python train.py --n_layer=13 --d_model=128 --n_head=2 --n_kv_head=2 --head_dim=64 --d_mlp=512 --vocab_size=2198 --activation="relu" --norm="layernorm" --norm_place="pre" --norm_eps=1e-05 --positions="learned" --qk_norm=false --attn_scale=0.125 --bias="all" --tie_embeddings=true --parallel_block=false --init="trunc" --init_std_qkv=0.0277 --init_std_o=0.00542 --init_std_up=0.0277 --init_std_down=0.00542 --optimizer="muon_variant" --lr=0.00699 --beta1=0.93 --weight_decay=0.0 --lr_head=0.00498 --warmup_steps=200 --schedule="cos" --final_lr_fraction=0.03 --batch_tokens=[8192, 16384, 24576] --seq_len=1024 --doc_mask=true --train_tokens=85470000 --steps=5511 --dataset="wikipedia_en"
Each number is 128 + 32 x the weight over its row's rms, rounded and kept within 0 to 255. Layers, rows and columns count from 0. Numbers have three digits each. The size before them is the row's rms in percent of the matrix's.

# layer 6 MLP down (transposed), 512x128, rms 0.0673, rows 289-343, columns 0-127
106:079126153073151168095156096048108130132121134126120132122183127081087107139136103172102157201155137147122199166165118077175086120183159136124093143131136094160103098137159137135165141060070095123059132167115147119070144144119119109125105134135123171108111104162111066146108143132106098137107191110122216173150060114097140145160072120121143141095118120152148127143124140098139139178195
094:121130126148084143063144123118114155180128143116132126081142108100122159156129104114090104066164188166126144090186190157123192179062113092059141107106194135099141140105102116090124115113119141124119194117160146158121107157123074057160156067134080145112127133199155137105131153157059101146118132166115122084117103128161135136195152087084148116124175090142126096114142161084110149149169
088:115156162210110133128144101156142133196088135105103099146107151199116081132132082164120154151103110127151133104166166184121174174125135145078128121108170114100091152097134129102178107134141165135117155088164094077156178148115118040099127102077108102133117145097145154146101105081216115147171129098091066142114142150098076124104145129122113212109133070079100172131126140096114125164143
123:119090058158048126199149095126101187065121134155133071103164107090118144134087127132149137126154092201173183107131190183144108145122125110162158125107078153164164151104132128079112089203120146150101132125156159158183093056153117090157137127117101101128080126122097133090124102155132140104151155118135146152143140089158142114112080114142127142101110073124165122184107139072150175178120
097:136104122117096170103132152132132137110155113078182101141141082103100147125127144103134177190144105114160132142072142124121103102129140180061107170138123139126141116091139157104121078098113094083105107177193142122103172113152099156142173143112196162152176146079205127156183122170103099130062106118115145123124108135164194122103135089128144164123072093080119114105113077082213129088194
108:126132096173148204129184107108151116065127060118171124124119134139092122137151149105054115140096159055153135131150133124056170107145109123136092108049139129122127138151149103160112087140068140180113092121131133164171110154076101180112174145122108142154161150181152095098144089100135111188088096142110062118114101151169164113139152112086195168145142165075135181135174137147101138143143
109:150152140128112108097116117130126116101161080106077101097110195158141079119144130125182187159124161154144168116154134096080103152162059146102141123123175160161125091046100115140139190133120125154064177105135094081122126111128145152127143174074180152055148117119143140102099109098089156120144177133087084178126122054093133144170210163121147119121110113117118137121133159184104129069170
106:134093177114099217163137144113153104119146096109107161097098175106096099146178163170077136124109182146149169121102121097149126116151099111181108193192140155127146098170081134150132126102200112145116069139126133154153071139089122111146117157058150126140135103068117116110196106082185138099140156111073160134101083169100138094103126083093122099135068142126119193114143131080156107129158
096:100149158129161165138153093113113071121078049146075135099157203140110155143166168117157179164095104082207113096130152124093176176186156174091109141080134113102136118171103156158103139133138089101112120162188129121176093162072138128156112140134109190180138075115157067110140212163134088113112122127114171101095093145100136102105112114106115083144123131131145131101137117125119096099171
105:115067167099137132126177111111105123095191124153123139102093062135082109130150092104126101092129089128132157114125125159089122186150158121139125118167177149200155131115078155117095077118105157153104077164169112121106094161110077122174153131187122145137190112061137109121186106088159071116158171087171077146114168081118111125141073124162141082156155124143133215097153076143132149105135
095:118110114131138178140118134156111067087144163145143082138084114092059111129145171065120123118177152075117117177186180124173098102117089111186134137124133077162183186116141093106154105135138100143131060115178150096180178107158108170155116092088067132138132127153080086202105093132118143153150113118121140171105063111142122127141182133066119158126091105120179140163109154084121099123124
100:059148111173191098101181112119139200164113160160108153093138141144105172125136174178092121141113100159082144118139132117142152181148153145112185131065076155122100145082147204104084101103185097043129097149140166104135131153123115073084126181158112127085114149176115105119108126181128076122161081090118121123125157120127146115074171200134103129109135104157129154128144154143108090092148
097:097133094136121144107123118117072160201099109140135120156155147088156192139103151110099165136116175153161104096205112145090138130114111096148138171168087127139144165111073133171101170114095174141108154117087108063108141187088202109090121101127087098083115088162122091052132140120171132169081111167165147180146114185136150099127110186118154060120110133124121115096065135136136135120181
100:141096186113145182089163132119173116106076172153108161086089149107113209104059177155118136111128120127139105077124120118167116139197087075069126125169137173134066101102127152111144088131135171086172119208110154145159093122140132131152126083112128113085032169127145106101127064148159096125149126139152152152168127131132138135131138102116117085122164102161115095207146097143101132161154
110:119115126125151088103140162144144157109146119148158163109142144166093105136140126143174144110139121149110131135128118140188086168138165111111124169122064108168167098074117087125128146099091171165167154178111119158175126069157104149079169110087061095141166131130117126114103159188123090167057113139148138070102109145096097107194193079141096126146103188131122047091119068107086164157182
097:143141095118138143122136154165187066139126153190079113160155143075131142147121140128153127106141114111078094137136177144102122089044158101125180136119143132141116102179101141184113104124171152084133114098069152162150142096120089127162109121175168133081133055082134131122066127150107068080115168128133114072135171118163125128076102187122119144106155125157171139157152060143179127154042
088:135087099119102145156193140171180114092131146100127099169096201149137116121157119172136112107147106095083074133159150116184172107135162088152136131123150104143151092126112147127118146119090155149153110130053103156125158139148141101127110159114144128109159156130176189175100111107173098127149152107093086152086110068095073055184192127195068175100143132137135106117104041117169126094128
090:158125142153092129149111108109122107159113097139131162140162099106118090140104155090148051089143155180140096098126125135146107151108143160135121160126098112096137182112220118127123136097149069129149120131071105080143150179095149133133113118202107142093090090128106119134122170072152185087142161067105109224140102143138092131144133142129096136102227181169054146151104147070119118158120
081:135164148157157086136135131067155142129128136130091135126125128056095078115124155167129144112112128086106120124203088115129128172153141097136132149137102134167148109201144174159112113129158100164185079152134101168149114185107136186139175141102145139216131147147105143061072078159108086166158151050159093201119119142101149127115131118139145150111099086052151100171078116118094135136097
099:119096119066110133125192094148193056114099159166123135089130115127129171097075114121086137177102145183171145156111120090098139174196133127083167159101154142084095114146168154060131134095117132169170160126150150073126147126192121141132189138155149097141077146124128097088176124148139120105177123135133138087135151151108163090081091143063132127146106122121081087092154176111180164139077
105:111148079138128162093153137104111109084085128109140060122118136090095102106152129172186117168112119151129084126170146119157129141132103148146157132102103095198070144120149107143120142123065209069122187140107124134047110113142122152125144113066127181114148098165164135115150121151099163174131057162052135159122112183117140125131148121112162168183176133132137153139105083182125110077198
091:196182133091119124095156145074113120085160067173124107109106070109093147179107119151097136129036157144136149161144084191088138129171099133082167108158098183132133137090126119145152110152175095109136137172086129110138134092146149175064151127179099172159111080148129150131184118089069168068144136154130166129115138123132144139171097127179097109083121148092146099137125166112097107129058
086:161171126125154067128178149097169160119129138157129097118088116081069115085126111149143092131086085176174156110152162188146110169155114136136195124151131160046156065121109147107095121149163120133114157212113123148092143090124125040124138073106071168129045127140118102100109137110142109128186125109159107168085123103105144109123114120140149072132157157157120141138086155188111162126165
118:135163106182139120163088126077123119151146120147107145090094107124102090132129186095153153113082113140121146091134134155147130112055132130064089121154119118118116135161127137172134098130152100086081111120119119157125160103097100149108192145159166154066201138158108139183226076106160127165122141172180164114131163165065074143189149116099125072130135103097120197159180087125087111144112
102:088071131192191179165119122152155171125057168147097099092162084096089114118047181146167098138150117139187157109119127112103176087149110098107173141106129121130105095122153178173134098153136147088096119197154100098103121090135186111086068142090085146173086155153171144114159151081141111133116167123103127153136139101113117160092164124107092136127168107070113115111111186171123102139120
093:082098117101180201176157073158155159119100146135150169182163110110177197114112118143098109092129138147113157078144144147097108100134116112091150120053149129122194144090127132130080118103095115169117088133064087108145103133180193117104144158082107102118136166157098133138168148113156093145114145148135105173120142050052154150142145102142181154125097133105156130106185104104134202110153
109:108076089111129066122149179173121130112108153144121105065125149143135104131100182146101153094130099122219079146172172156099140111101173087129130118141108158192137124071123114143117131096094169163101115188145133173115127090132134113091141129096088064151132197170126175147114159096151130146134100140097055128141127080100044141150102130125113148165154133093192134113097176077127106179118
116:086151124143109141154077146167067111080132088160066111179133154136153135117092138064110115111118173140182121157142102175143129075204137102155146130178101146161090098122124159102153154138148106155113206078146111130109208114104094121105106147119127083138108124104144149128173143113130161136107086114172083156096171113166114069095124161161061117113162171113093086160165086178143173091145
112:069216198168055186130122127140092100144156106157122119126134127155133152170167072098171146105106133079108159069159090163155085171070138106164140125133100128112156115102119105072121145107088090132154165079086137081132114100122120109117161082146124167163171184124110168103109134126153117126157142139086137146081120132153141077135095123153190099147128071126156146119202065142139160115156
118:150183129102111164143129064147104125068161109102133116119092172094153134145156119095076168155131162093186114137123170115107106133142108159122117157065164162134090138120127122079149205104175141106087184140101131104098051083082111150151115089152148095165150136140136148145151050075122202129120148118068148134057144152160150155128183113107124101150136104129174168116079133150131076123170
124:095147113115139159097150112089106121138077137088127052153163109150072138141149169084141133062163163160114102135152161098087228137173107102154104081129138157195121100060145148155085149123124149132097069114164150184129147128136127124171072108157187104129130082160107088114158143088142152133060155130119114088122166163127128135137103156107106146118093160123112195168074188119157124112158
120:107116163168087119072148129127129135165150140122158166189126114086157113099143166129101121179126177092150101149125117082095128167145133120183202063120064090179132140083138163124131151175079078079131157160113154098173101145105127114131144170097128168158141153171161078102068138132136165098094157120128115107132131144102145146120136153063061123208113111097091134132139154038114106110161
093:150160197162130081121148161075163085113117125186137141142095109129161136164171189183125111096128097079082130079152076100179120057111112132093096135120111085066078101134191165146138145103174164148135099118086130139095154098127133117115089095177204107126102175182162078128083181138098139152080183128135139104130085107128106114131163131092097146147173121120166135129102127100136155150096
108:140186178153178149157106079130101099092121122121110108095118185085126137139142155171085113152134125171108132136103137142062147072094108146105161117108171158144047113130100199126146140086164107114173141108105204125158113131085087195158111090189154154133168158100132100091132080120183154148110145145126097150136058116091116136174120150113069113090096096153092137154133153110164091164079
113:139138162121109138084095108124232103147119137147194161112125145110131139107112117115061157142109072120121138048148169136067156156150121123159150074136101073101160073135048113128138107176122139173155110142079097106157103125183180155148170179146051133152144096126123158123169106090134160128178156121173111125107142096100125133103121088094145196118098163095097150187138112134106112120131
111:105130163108115099131120117119120101123176074156114093169134106141125146108147120147069110146158138153160110170151093148151057159116118141118145130139154121091156038174157038149113093113148177102163156105124128145119126075130141150148049095090090159088077092050107150129166158100123126101113156189151113125144156171109130127137184145097120088123106155143189084134211162105185116103146
094:162145129141105082130133122142154101108101056124169144166101123075064149186122086111114125070093189082153138187089161086135175097124162106079124152176108086089149126170130177116112180053135096139142089087093162120126078159127157179120118163150151140117105147144156091072152136120118087125109107132168175089169110085134157123112186160080152146173159146113081104142118150122170098162147
093:090154111160163095172158089144123099151161148160160143105086068122118098120069071133186151132126117154157181132206163190070098117129127133112157070085081115106071125098155130066117208125149150084187132141122148111171127099149112072129125139133133092076131154144133150128143146149095141133081144141088142178162115083130155085187097153164081145152131110167099117081110144136111182112111
091:147166160108087219085111135153131028110097154197111115141173153131147125094126085121105109157132132079125085155176151128102138150173121166112149133123148116059189104114121139108185133112107098112148134108138119164103162087160114140212090152109145103164098148106147195146114104127138167058115165090138160077106075161142151123093098123109073127113121093119153091081105131160160114170119
115:095122116127111161127114101155157135086067113156123101138144146101181150118129150153148115117173054090137135114105139119119143163142105153096123136134105084184099154147223153102139141168203185055157104113129093111117145137073188189142136145173132119072166184097132158190129124108063105133097142123125106159177098126161076068127123097117136130133140093165094169102102104132104072164085
107:114170177172118166166120107165134087162111164097196121122121077127149127071146137097106128147089166128103046095190119153133097098165143137125098102063147095111179159107095150124133081086122119168112130166055079084130099130139067129102123122115043104117188184139100135151144149087188154150099129190172121114123169143116093109152143107152102154147147157105136163096146130178155101126124
113:110112157160103103143140127119090133126125155183129138137154127154168044134131141128121094154130135157164146164162130110124068169175069137148106141085091125129168156131116120110163060107083175155124120095108087121119114134092166112159113105054106180136144101174099108066165105118104174079160119110163181132155177138126202085173127111151146098086178077057152131135111198120074131087132
102:134109089175150173123057175116153115171129152107131145139117150134125184132157149131212116096056152159130110175079133183165121146204144094136087118113076134106148107108134070106119147110119118190126081144113129128139153130138067121111156133152112072109159119142148107191099142116137118148166063142140106165087193158070121056128143107088074181126119123106128100127082132077158125170111
096:154190143125187134107079113098115082140092095139071058169129176128123133126208115167117086178122186146145098162171171120173122062178114107137082147134152074101081160110160106107167114107123179174117094110104135079131136096149110103168135113099099131071115112130098165125130144167101176100109142148138082108099112164129162116142088075103183122085110131143111132144117189194109103132150
099:166120147109153105144120127121072136155093087108143111127109139119163130060117103151144082199125076140159176082088181134094180159128138139101084123055127180179045136204116101127124094140125147156141087102142131128128112126090160209159120132162142145135108141136109091179087122219164158117138146100068077138150142146133163124105132111127128161118107197136073100100111107155142124096099
105:131078150065199107144098133098074098129083175086139104110132169092200146126195075152127081134129138079140122125158122075099132181149118151109096154168136106140132120136146117137074180101126131111161129112097133094187067122180083095170079151143185146082104145103150147083114171138131142167168224126091151066100110106126114158104116157108151137159115136095119120127152139142164149163147
100:153150155135118183174145036076075153123120073188122172163172127122124118128118147176082153120167134113128122183148105136092118064173178118099143109092146152095106072130094136093128096102162114164176143096195107090093120133083198131114130116098154167123082065106105105135114148189136088155091187092166128118170089126173105148134165127171133147100147117152111130106142150146076128111108
109:120158132120095138111108109143112128109129135098150132140112103106096171073122139120139169132069113092170170165185170124182153154163152077170059088133097130096107181160088177143145115194081129174092111156096080152095136144115072140120145177184103118108125131115114094073122143067147113148130089154140117155098161081094138071086135114109096139125121194153168151135197091201159141087136
107:129164113125092111173138155137147176141149132106176120142078146147130103057121148160092136121139128123104136076192107148145134107073106168128194145101163192178112158187106108141102124116159102153096115055116155084104195135118059131195080110149104106149134110168131103138161191139123163136111064169104104129153143127105143176072100063145081103115158050140129127102118120141147084116136
095:126097136094129084096120155176147134098120118116137145100114134114105180131090146121168136108157067096147101139124172136096139146131152168089092123118124130171124108180138116126091119157160105157138120154139168125092154132131206130211125156161179174096168193125118174118083077115105137117080086106109185080144085075079115155132092073180201181073093156124121170112179097147161110109087
109:148175105142084133118177133120130133110160117118123148189117089157141141179147210082105134091106108117137165179147127075156119206159119110156103129121123097079078116091199121051110129130130098112083157123138187113106123096148110141127099163152093119147126078157157083139128116103161114113175110104135120140116067141166139167157177159041133116174101138143053102156092148150135158073173
087:090180147069142118145153137118110111123078132123144113147181134154118110104134106136119059103152158111115067155137123175133128145162132141159091087181106092194107174126102218148075069103131121147124115131083135131129104146119185152175074122150066077125163161153104104148110157170073133100115098155115058107170108140122175137088051146141110165118119092122148130114166136164197173118154
092:132091096103112114127080099137108113104130089142117112096173117085108123157107100153144166160197116152083138178125155156129112092103142093183109111142141098188101148149127070183108110106216138157095080054067101126175125130130123213194113153075149147088156103118175185157109138135130134141116127080102100145128120151225151104131142147155163105110109143105106120117158114105188118111101
104:176136112115110113093155107123175102148113197132190116095107081122127129106149139124062099114072128080121168164186129119145104203154118165098124105137074155129173123141122138124087105143154111137082110198123161116113123080113160138126149082124178152167123112095141139176179103111125117144196172109171149138157068096176071083110033117146165162107089174110085099137104162146138127124116
092:153107123058149149099128183077134153150115144114155097190128141148180068108097083134114144158134187087132090148093134109100159111095109149155083103119191093122062136173134148130092124096127056133139147082136105169113108164118121162149121144131078107128077142176200114086164212035142130148125162096158124146174171142158173112110098126130152158112115118169111100122118116147144187119118
# layer 6 MLP up, 512x128, rms 0.134, rows 290-343, columns 0-127
100:135095148119080046167133098133107120112057176185102104050142091102082083142163125135128101165110104098078163076165119124119082179094161132143110118084168184195106111165134128150091141110161125157125134092149137082124083123152109191099168091154161102137120058101151115189155172099105122167124141128195108111124159106159134144143085169142135104099176111160129151105150127108126145124171
090:187062126079141119074116131081158111138137154134086136110153120146144153047128116068142105138120114098116136126116068134118110058148170164174105143149110127086154084168145129101080123152118130117092149107123098184171106122126157162216125146172118133146107124096113119112097172177064119109184133117181151191112168141115124171172106182125135104149125221115121080157127091101091116104132
111:136097095112129149125148085105115101144165136064074187065150186139117152140130199124124168101123160162080135087116117161140075126091076152206076169124145131102138111131125085145113080134161160088200115116103153112159136157152149179089152128105107117119135092166093146136128173135095189160183148142067116149147116075111133149050149149099175120121140109107077122157139163083077116114128
100:132155061134112067120157122094100135155162129078139157118122151134147096141101133128114102110090100136083068106133108103158118072136143121161191103140119186113176190140134179129089141137156112225105115131129139184120092124088149135150090168164114110094127105206135135116083084108120158141117132145131118125110133083157173061113067128171153112161142035161178114115131212111144122134141
108:144141124091143113157169170071121174136162166115160086118101099149111132139095107123126110142176128174159143098102136144107116124185128092096095087123136104128110150218192119037072063113142098130153118095129100106103186159111111102118110167053151157178175140143119062092148204165146103091119177175128123157100158161109141126147156130108107136155077177153147118125096097092096149112126
124:155166202064084162110120112146127094127114134137122095112145136091064142125122129129164101164114112154121132086151131146097168122101127184066084106191121151116078145087208084109148112161102082145112203048126101098091127142161129102135125158131149186190091128125174157149104082094129164131110185121179090122139156126114115167165130123163109129124165119074182125119134166167112126085082
099:131082115191135108124136092133092125123101128111124092128115150134090070125151139144161153168130196169126168133125190146116123102090127110094166138126060107122174105096149112071108142183107138125160169140128143096138136133165128159121076141072123163070109100193134159117063113172131099137021140119149134194109118123146127160172121122094110170137160157173186126095203118127132083087077
092:186088120143096089144129098155109148156178120108142157126168102138092139071139149165137073148128142128074064255151114103159120115114132133080158113195119112111123073087147138113130139159134168120152100179090123165107110170166111152111166109155069145191148113177102139089125073153102102126163101065085122126145123120074169148099156154137122135062089102131161134106147158109167126124102
105:105120125151096139122126127068166061157113114155148131123071125129158080109122110149148167164075128133129137148087143100198103149106104110151170130116133112146148081126160110164109091175138141130064088142136137117083160153109051100099146092100064164111140096185143053130081086140123125081123140191149127194131159190068197118134188145186177122118125102129129131132124184145148106152139
097:083141073175152163129091130160153141147081160098072102046135170143184139115116135087156075107096132209122109131097135129085164122108101140113154088076136118179110098154125125109095108165174120132179161113142150093124147187163137145163072135143093148146152083122233150103123116155118151116160108134116094165119171083081116093130093194105165118079119142120098110169142162165096133151126
091:114113125157129129131123115144136101130195102163156074134192094127121112062060152090079146173056102127092135091126140112148109161122154108158063116154139092168193096186159065089100158158130092108147164111103174121107113134184063150161155153146144069156112118172092146128149115129134106186177111132104116130108129117166171126103120073169088167103106157137164188176122142124164119094143
104:116161175108136120104086113152123174096118179094110089108090159139108086122109087099199138072168184137120163090209117144124113193137102141142133146096103152143082149082108122120139130152142120135121164110089160147081132179078088116163125161093092105098051108107147142139120120140102115118138115097118163189054155199056090155149170156150163129090130150172167135147173113141091158121157
097:104076120095126138108134128107136124124113156099152162138113119156123095124131139139112171067158126134089152098138163135175156113116113107138118100141121193086143153137130137073186074124160222130094094096149100115060113175119182113186100143192136140154138146174114127134144054140166046175144118152130115131155165102117174143151118105094172110158060112154086146142111152115083063062174
102:132102136127151097103170148147133162146116127115085102147098084128123088175113114164164122134104166096114174132153173097148167149103107066100096158098148147107125198152185090068098110127104135151224079165175080109114138156092151109144151153101111143082067068129131117149147130128117142187138068091122133167108090131089130176185152131156160155130075109131159103152164085141066162183101
106:129111160074100122162202148100120096187135145161139150127113121104151103113121155119120099085120123114092140108134166131163101101136090140140165092096083133128115145180170159095089093079198129139099163106117109160135090162171130131144120081126035083164127136099109101119060143129176101125164160117190216127139143106116176136172175103168115164063160111168148151068175140160117100110110
095:159144135134103125116118052198138163148114081122102111133171083177110168150122103100106082052162122056121156126156128170075113091167147122087178146104144139075157083133122133104068157158124170141146100118068089114122132114143109098096211110183127094122177114159156114136177100144088157138128100122149137184155139191141093174067155131145110147109118153140161102156158150130079084130143
096:088125082133169139135101166181128240156150136133127118099090123114095123160123095135125121140124123111144132139167161064074141079142105093144139096117172091134228119083118143135075118112178069127157120124126106157087096150137153169099079177096143186122151070134148157119129126151147081129096174063114127155128092187122120154131122212119144153063151123090128128128119093165100128166124
099:132119071141155152129055199135085135134162163122123166134123062147148171149104103130112096116176119061129090102141120058123128052171108090101126103143125128134115121105141124150082139146109100133096093109102160112134199189105122117102095154207157121162102184120196119131108202161132109141186108164139081097176117176118125135102121140067167146095161117127098116117149133125150193148118
102:131172162166104182154145205101114129150122156140105172136050065160139150135105104068127125092135179079112161168132089138104151123126170117083149117143168117083164191148148138062205147087125090099164145137095096121109102135122113146110113146188168160115177102189161148167128145136100087103111142059130150101098094082129140130147134142072074126072126108120162109140075146113097130144141
105:178131166101213084102127092157163124088125109144081166120151108116072150084195082131079125085132155115170169107131108090155154113100087161161178113129096119138172170093166145123116147138097174149133145106123079130114104096122149143082152106122095132141066107178143115139086200107115116131111067138103160048100096173127133172112122115160151095183107113117062171186151089135114132130142
091:145087162137145142126189117133111170119110126075131127100092117086096138090141120104157125076219152170085115138114130093139091159114095156169121179112134104081131135128082107127077165120148209158138147103142119154095126147138134138149119184069114144037163169139175134133122170108118105124066132156128079184119078173153077146125173182111146074131129098079105160169119090165095126115170
086:111102094161173155142106110161099128129132120101182105093218116051144145106108112175150134098086131104087150133094062172100180083139126140150125144157193141160139157101127123106108111076149133142077156133105156162090093123138165150168105171161143151077148103112185158138096204115152130179159107104121112139177145101131045191097130141099068085083159156132120106121133151110098114105107
106:138165085129134078195157153130137047085107107143159164172054137158128080160132211094112099125166125130109162124121142123132153079082096110090145128166098122145109157126160149094066161165207104121154084179185086124157108129149124164148154097157152124108105101097164131107172106078141148131163138176120110090080132119112103101147111113133129065134131100135132211121168137152117182093105
106:122087108078121114147111137152114102083158122123101220101135106133108059125160121102113120066174154182111111095123135148087136100119129087160137108208128174118070185118159098123148177202132158118212138117157159083147133154117111176148127124137118109149189104149108164180208105107128118062135112162095132064098141119118168145108088136097104119137127095135120127141081137066152132108128
102:113087146169095131119112148141147088113118144135180086091169136151109073151037155170124133124105189171113151139105117165111112114177102108153096151130137153100153222099173111076035156132124129152145101091132162149135083166121158128188067100096131146141105108130125099165141131095143140085174164110164105105106175086100128190098153129118135203123131154123096114084141137128166114136062
113:082088155085095108139112137141121172101135102179112112154150064167124092133119141112082088170181116126083140150100134120213174150085185126136114152093121109141093135087130123190145133200161129096081151084182077130084197121106105114151133115144153092145150142156046099131146195149102087148108159106158113153166177127159143115109145127129077107130137090097095144140157162072139156110081
114:111093129161161097169116098103112167129127072077090099154195091158148123157095141166123128085093104139058147128093146091132112115135117147112124194156059117144143138154142126125140095115133106108088130153247063160147146150095123134136122174147207121131100115164190069163115183060122160127189152105112107121160124094117074118162144135121129129089127156098122105152160169139117107081122
111:118111121117186130107166119112124087144114184125093115116141121146090111105106114165079128072099150111103123144110095110121095151087117108156135178124101148188146144137135094180158173166082157113100122149210076109135228162084115160159167098166173153132154095135177093124121188106139098114159166152094103120093130118090178103174126067110084133096137144090078111138145154214088114093131
115:162106134122129172171177132134078037112130150090130117099125135092139113082084109171120123129135173145157052159142108160130125092123190168145121129129121154129119173180180098143066096144107122119103114135107128060156109168112176111136135152155148144161141108154103159068141096111127138140151152102198098092108124102139142086159168148184086099160095129060158113106168095156099226113094
121:157080138167149121129120125116113113047147129057142123090126123073107111126190121104159150140177133173167117159125098168118187103158104194153159109078154136111135119092152125149133163072131132101143092116128118108112113124155130122151141175117122111084147054158107158156128138146140121170074109083092134080140141118172146202094172194075088102178107139094124141094098162186100144043115
105:164125137136166140108132154151090079147158148069099176166137172120109154141148121115157096089159110094130115198139162070088157080072080111120107154206100152102178102117157102071052133121118119140114102162105168158135098192119123105064159206150165196110096073103119153126120151082115130145124120108115141164136116169110136171141171122146125131156080129113180124140101132081123065132143
091:148120105100167164084088100108094109145133096139090095147121145168035123152110118101172160137088092150203138075149077122144169195115176144129098094101053089176131146144167093094114100120139136081157118124141124174128152108168125094079165109138092148193071122126060152114097108157070172120130128168122154174096174169120115103156123155139148122097147111168115158133138100113086158173153
102:177126131078128058122154083112097117101134209116090111122108126080168127136106166103145127185129143145109091120120178103098125165122122122106112155141164133121098139122168141106032172140167151097097130167141103136150098192142115135153120133141095108100107169200177108132136154124086085176128170117078144078098121165056149079092156206151102149138116159147101136182104158057137153133127
105:090175136183112144138115119146101131107092158067082184134186136099144141063121109162193085093130109092128129055158137127146206107125101122140105074083080116113107172115161119105095164191178079126184116158086136175118104081146175168059107118106119105160096133139113101150179122147179131139127104144136139144162137090093135134148170166162105108073164158114167152084152162114143121135144
101:105086183194079145139110070135131132160115108127109153101166120112188135157109165124129095177130146060184087088182123093094075091065113131062164111152152090158118084096108141116142125131135173093203154111118141143115097154127130182158116124098084170087140164123179110128074207171108123180112108122143127128137090144121126140209097188121107148093149108111151113112138131140140109162116
093:123181122193159104172124164085153154114141128125174113106071135095209126176178084138125054096097110115168093087125075138145083168074148155097090099138150166129110148056076156144163103134078178079133108109120147137124088127092151154160190129174136124134142125133221144137122160186104136116148117130098118133108075053098151091153101123148130131093102115124089147124131143111136156151126
096:088178133118146161124102106164135138116126120081087104064124154189051145148149109087176134165175132119172002137081116073182137114161129164161148161133104107172134143149126165136110094170134105123132130125162155137082190129096118133109154107118129155089141106114108147108088126133201130141149081147117167091112107133077147166100152079149151135121188060156135123158153115152081133094162
095:116115075134092107111129067108126173104106141103096174170087159060122128048107152068112140164166100096126122122150153121184188126111139132092147125118213088055125121110117158107099132108177109124103109092093090150170097154164139105092163111118132133116119119140103103139134137156130225143154116161154112136159179121142179104152186167173058148129108095123165138149150099106180114158089
114:140097094125097163131093096144133156140119143090205146124173150128149140103096109163183159111112146165111167096111144169201126168129140122158175194135086117163122136144127071111138080176137114189123097121136117133123125129145164179078097117058148103131167084189105115152061082175108131127108151166048121092104104149139098140163120136172131118139124111131118097097127185097027096116127
095:122124077095091124073141107099040133094087153149177151124105157134069166124098109141189073129109176116089154114164090093167133143148123130167147112170147173133095134141126114138148150171088125097135141172152120157117134119123178173099124170149214150088154084144151132089070093124130137115116108110146091091057171060130192184132107114141134155158128138148115081136148150106206120107099
112:093061095156096132194098167119129139150121110141135120120135156081131123153106121129205118143106115136094094136129094136145081140073142103163087144131123134150103111060108162170089206162129118151084094151099098110123099181109111178108158107101142148133128170156121146158176212180124091087162137124175158145114189100093144103144141109125119087099130076177102165203079123099127194094141
103:097099126161111119123074121140096192108111180071123099143139156135150185135135135148174051141123221125132116140114179145179174074154142139156116134102100108084138143149120106149089167086143118137119178153188111166061146112141074081137149140072135113105096129119218106145125177125110056127119105057117172120146121137104107149179167141155131134137097148136128067104107147139107145171146
098:146081089114156112145142145173106195119119106181088095122057085138114131091151120071137128113102096104119131107085084061085104091098089069134142129157094151110088154160150159167183122113081190137071119122155098175120058111115211110106154130117131151187163120129128193142098146114160168127134168070158137182139104106155156144145143147137159126186092135168139098133160146152143105107140
098:108092162087152106144189093094128157130074172136091101135107160140178141183132122093164101121105112093145177094090051121119118164149085131113132122114149101081126120133088152088129173136117115150089156132156105170071128154126107134154142136193089108152113150112108188166161158149145102099098147092210169131093185124130172174127149098135077130103068194138102124142190102119052123166131
099:150108163114111117116149107162104128153067083071152166173148106099082091078115136140199190118090170159107125124069183146152171128112133135123126139096141167117149111146170116064101172063144128144080133130115142137109058206056162099160174158103108171113164181110104085133136137142112099159130137119189154108121090126122111149107124153167152145155079123158129126078118158141147085064118
097:140134097096170104170144169144145099169156178134136125087123073110120120087067129096189116166146098132079127051145143109187132165067103195116096142133130127162087136201205099115115152118129150148164119135161129141126137119080122170096113181151156141103139112167150169140115109106111116164156030078115139150151160128066147107133136125072067146136077128100098156097114083107106133149113
103:156110080084150146101144141143104157139131064075155128120150122109104188178118139109206120051098105128113177142117074141165109082152109121086109174063121155101169146150107129184126132138136132129167097153168104184112149042137046178110152225114093121123122111127159119136139142146126109125131133153141081154148127148132139111118154146149108111161084090088127120053164120135152158161078
106:109137091129083111160135154181137119140127198131133127132119134086110200105117126108150146104127166117156106078176047152106148190117102158109159144073141112190145079173101138119107140112136120138196190095121121096068091150158125138120109060075153150130066130159140077117127189151073113163101090115094114152162133147120151163120151097156158079163151079152155164117187133122132130139064
100:116155114129138101088072032157089100149134173180107091087108109169161089117095079132141109189055169127138108100128116114114139115087084145116133135157095139141162128143166087132166159167159147149112183115139126105133182129106180128098140107150150107111109113110156107109186188115077120107159155118147057071166143121116194079148105166078139118081124176086124153140161123118085137158185
103:093132091154139112082144164118184131154142101126165101153149062126091175119162157084109098084179134188189088115123089117141150168120141166136156034161093115099113117140135163118078098149119132121190087090178183121101080147124109122113109147101137132142149144135105113111133080184087137093167115142122109113132182133157118089119181174141210115097161073104149186120133109146130161124063
092:208127186122083153164139125125178162128144092134120099114102116133115105099076155166103142112164136031140099048141131197125094124147147140122116133170142167107152138054156102140096152150112152118122109083085167116124132105126114127092105160091125143089128131131119112091084161079137085158148103184076091131099173113112062164109175178130092149141122124208147150194152099144086132154119
093:139143058105135127061153148096140080149144108109061167085109146107111059074116142124156118101112072133181151097170153123120133172160154126098127078157131170140137144128147193104139175175090152115095095130089122114141157144126124092203099131209109157052106105172140134120099123112126138178163117130151166125146111168109202089116098077161167116146125096069127154149145149095110130101175
103:133141136135073058162093142117151100157102166100122156129099110143142103186091092098162067138152154186126081062167151146094148133154085135121090163139076151151118142178175123125110110179147124157104121130135100101119174085142148084094171153089108161107176043136101056100124173122078164111144105108129156122147192105091174153103106152156145108165134124101191135154074140089125162147159
098:177164137122134083094125130186037085148102135129136117137135104101143160121177137155156148075113100124148124135076129204141121108114103152195069105113090139065135127171105102103199093123138129119090136104194064157123127120126128131106140111088152156128123138187129076179150116073094132163204114129160131109140106170153158107136133131143130124123059120214149122098093125118124089102072